config = dict(
    n_layer=9,
    d_model=192,
    n_head=6,
    n_kv_head=6,
    head_dim=32,
    d_mlp=768,
    vocab_size=8192,
    activation='tanh_gelu',
    norm='layernorm',
    norm_place='pre',
    norm_eps=1e-05,
    positions='learned',
    qk_norm=False,
    attn_scale=0.177,
    bias='all',
    tie_embeddings=True,
    parallel_block=False,
    init='normal',
    init_std_qkv=0.0361,
    init_std_o=0.00853,
    init_std_up=0.0361,
    init_std_down=0.00853,
    optimizer='adamw',
    lr=0.00164,
    beta1=0.9,
    beta2=0.95,
    weight_decay=0.12,
    lr_head=0.00576,
    grad_clip=1.0,
    warmup_steps=217,
    schedule='wsd',
    decay_fraction=1.0,
    decay_shape='linear',
    final_lr_fraction=0.05,
    batch_tokens=32768,
    seq_len=1024,
    doc_mask=False,
    z_loss=1e-05,
    train_tokens=318200000,
    steps=9711,
    dataset='wikipedia_en',
)
Each number is 200 + 20 x the weight over its row's rms, rounded and kept within 0 to 999. Layers, rows and columns count from 0. The size before them is the row's rms in percent of the matrix's.

# layer 2 MLP down, 192x768, rms 0.0655, rows 125-132, columns 384-575
113,166,216,173,206,228,185,190,185,176,219,181,197,208,187,184,211,181,217,194,201,219,199,209,186,192,199,186,192,176,206,200,207,183,187,235,209,234,200,181,216,184,198,209,188,199,230,177,202,211,188,185,177,182,242,194,198,192,206,196,193,202,224,203,167,188,223,219,206,205,259,211,201,202,186,190,196,188,192,206,213,238,232,212,213,221,179,189,195,231,221,204,192,207,200,172,195,178,169,197,187,222,200,207,228,180,198,201,201,214,213,188,204,211,196,192,177,191,197,186,204,219,197,185,193,203,179,210,245,190,207,200,220,201,171,203,253,222,212,212,214,200,173,205,209,180,222,173,228,200,175,206,199,225,178,223,169,198,189,208,158,188,228,227,202,196,205,239,192,185,191,251,190,196,205,209,158,218,182,189,211,168,194,214,197,207,171,195,206,164,225,205,210
095,232,187,180,217,214,185,224,148,159,207,187,197,188,201,236,185,188,215,178,201,170,192,175,191,187,219,198,217,222,191,177,227,195,195,200,220,144,213,199,201,186,192,182,192,202,210,200,189,193,190,177,236,210,216,186,175,214,199,200,201,183,172,229,225,155,172,185,195,180,229,208,206,173,201,173,197,192,212,166,191,164,198,211,176,181,187,184,178,216,234,213,203,201,184,192,186,203,182,225,196,214,168,208,177,207,182,197,158,205,216,190,200,192,173,204,189,246,197,196,180,196,188,205,220,194,151,183,212,231,213,173,217,221,192,174,171,189,250,196,244,214,200,167,216,217,223,172,230,227,189,225,209,186,237,205,213,211,195,169,196,211,168,204,194,202,189,168,233,181,193,199,214,198,176,178,216,199,180,187,194,196,172,211,175,235,179,178,184,220,195,212,210
103,184,210,199,215,163,231,180,208,203,203,186,164,186,200,215,202,169,206,194,192,198,181,192,208,186,180,189,231,186,177,209,193,222,184,198,207,203,187,178,201,183,210,197,178,191,192,191,197,215,216,194,194,192,196,228,174,198,199,184,200,189,219,186,156,206,194,191,194,211,216,217,204,195,168,192,213,189,155,195,142,217,197,160,202,185,186,196,230,205,192,184,190,184,180,170,201,186,169,180,182,190,216,202,212,155,205,204,162,182,205,224,182,192,197,195,207,200,192,172,191,207,206,202,201,207,171,162,195,198,198,185,212,187,183,183,202,222,180,223,211,197,165,167,197,179,170,188,223,213,212,199,195,202,199,187,167,179,204,179,204,204,194,183,189,165,188,227,231,177,189,188,207,192,203,187,199,189,172,231,194,189,188,182,181,211,211,201,186,188,170,203,187
091,212,223,197,169,213,193,189,225,196,184,187,197,211,190,195,229,242,208,213,225,181,188,234,177,204,167,257,174,207,192,152,187,156,203,223,214,249,201,187,203,189,210,184,174,187,152,197,221,175,198,188,209,183,184,201,226,228,190,192,214,199,184,182,202,205,214,193,195,194,199,195,189,185,199,183,183,189,195,197,103,208,186,208,177,209,246,215,203,230,216,182,197,185,158,177,194,182,170,203,169,217,220,200,213,230,211,183,176,186,158,205,210,197,214,193,208,177,199,180,200,187,169,147,197,215,228,206,196,163,182,158,203,198,207,176,205,213,180,198,235,210,162,204,220,179,205,199,199,207,189,196,179,169,200,220,193,166,189,214,193,204,189,199,196,201,216,228,196,195,201,190,216,220,214,179,148,186,192,201,235,195,206,212,206,208,209,202,229,176,157,209,201
110,152,162,206,203,209,199,154,101,201,191,204,194,202,207,204,179,259,204,218,224,211,197,218,223,210,198,159,192,192,188,189,193,186,217,191,206,151,158,194,206,179,180,199,223,221,219,179,212,201,197,163,207,184,201,170,194,194,205,205,193,229,165,210,228,238,181,194,184,200,165,193,196,199,215,193,202,234,182,182,187,207,231,163,187,200,165,227,193,201,214,188,200,218,172,215,216,207,213,177,188,158,203,206,181,180,228,193,214,194,184,196,183,195,228,212,202,210,183,212,202,188,205,207,195,202,222,175,230,168,233,217,206,221,178,201,199,179,224,197,213,169,186,190,207,159,206,202,169,203,206,176,216,195,183,211,168,152,168,196,219,182,153,177,190,212,201,200,153,210,204,190,205,220,191,206,174,197,165,187,154,190,209,203,184,215,205,250,171,174,216,184,204
096,183,214,207,183,191,227,226,151,166,188,192,181,212,240,216,189,166,221,183,165,211,227,204,225,198,215,229,204,219,199,194,214,210,233,192,234,176,198,231,172,204,218,151,192,203,190,211,178,174,183,188,202,163,178,194,192,185,192,202,179,217,192,179,240,192,192,161,227,228,138,202,198,195,226,208,209,194,211,170,185,178,223,174,238,170,233,213,220,191,188,240,196,227,189,170,213,187,196,218,178,213,162,193,192,223,184,214,195,192,153,184,193,200,207,209,199,180,199,184,202,206,214,209,199,192,163,165,170,205,206,221,199,201,200,218,189,213,227,235,221,194,201,222,195,205,160,220,163,198,206,200,195,202,225,205,194,159,174,235,251,206,188,212,215,224,161,199,202,219,224,177,198,210,195,195,226,190,218,154,213,212,210,183,210,197,186,159,222,209,204,214,196
105,219,183,210,224,203,172,199,226,232,222,226,214,193,191,226,199,203,201,171,193,216,200,206,203,189,152,156,183,175,200,198,199,220,202,197,212,199,193,180,194,188,182,238,153,189,230,210,194,186,200,214,211,183,203,189,174,195,189,196,188,196,191,260,187,205,201,206,160,226,200,197,202,217,205,208,184,214,199,228,216,204,198,209,259,211,201,176,218,203,202,167,196,210,223,211,194,233,208,191,220,224,193,178,191,191,208,173,197,189,239,206,201,182,187,178,203,196,221,210,217,170,208,203,216,215,214,195,232,220,196,197,202,184,195,198,196,245,192,183,195,190,177,193,187,186,219,200,209,180,190,212,187,175,177,157,185,232,173,203,138,208,229,206,198,198,194,180,157,188,169,203,211,180,197,169,179,133,184,218,170,212,185,204,226,203,194,235,194,229,226,202,212
104,181,262,210,219,210,236,212,167,230,198,212,199,216,190,237,204,230,187,229,224,215,193,189,197,194,220,205,197,223,187,201,174,214,229,224,203,158,225,193,210,189,186,208,184,196,158,181,184,208,201,222,217,200,230,178,208,244,188,214,225,170,230,183,213,210,193,222,213,176,206,211,181,196,226,215,198,197,228,189,211,184,214,207,191,189,203,195,168,170,195,190,211,169,188,197,216,188,222,178,209,200,219,243,185,190,230,187,216,202,195,178,190,204,218,179,193,227,209,188,210,209,186,175,177,193,168,245,186,208,232,197,181,200,194,212,183,186,187,219,211,190,175,217,217,224,197,204,220,211,220,205,202,187,218,207,197,224,184,217,200,177,141,206,200,196,203,223,208,224,219,184,180,209,206,196,197,198,216,238,222,194,197,202,196,183,175,215,175,207,221,206,189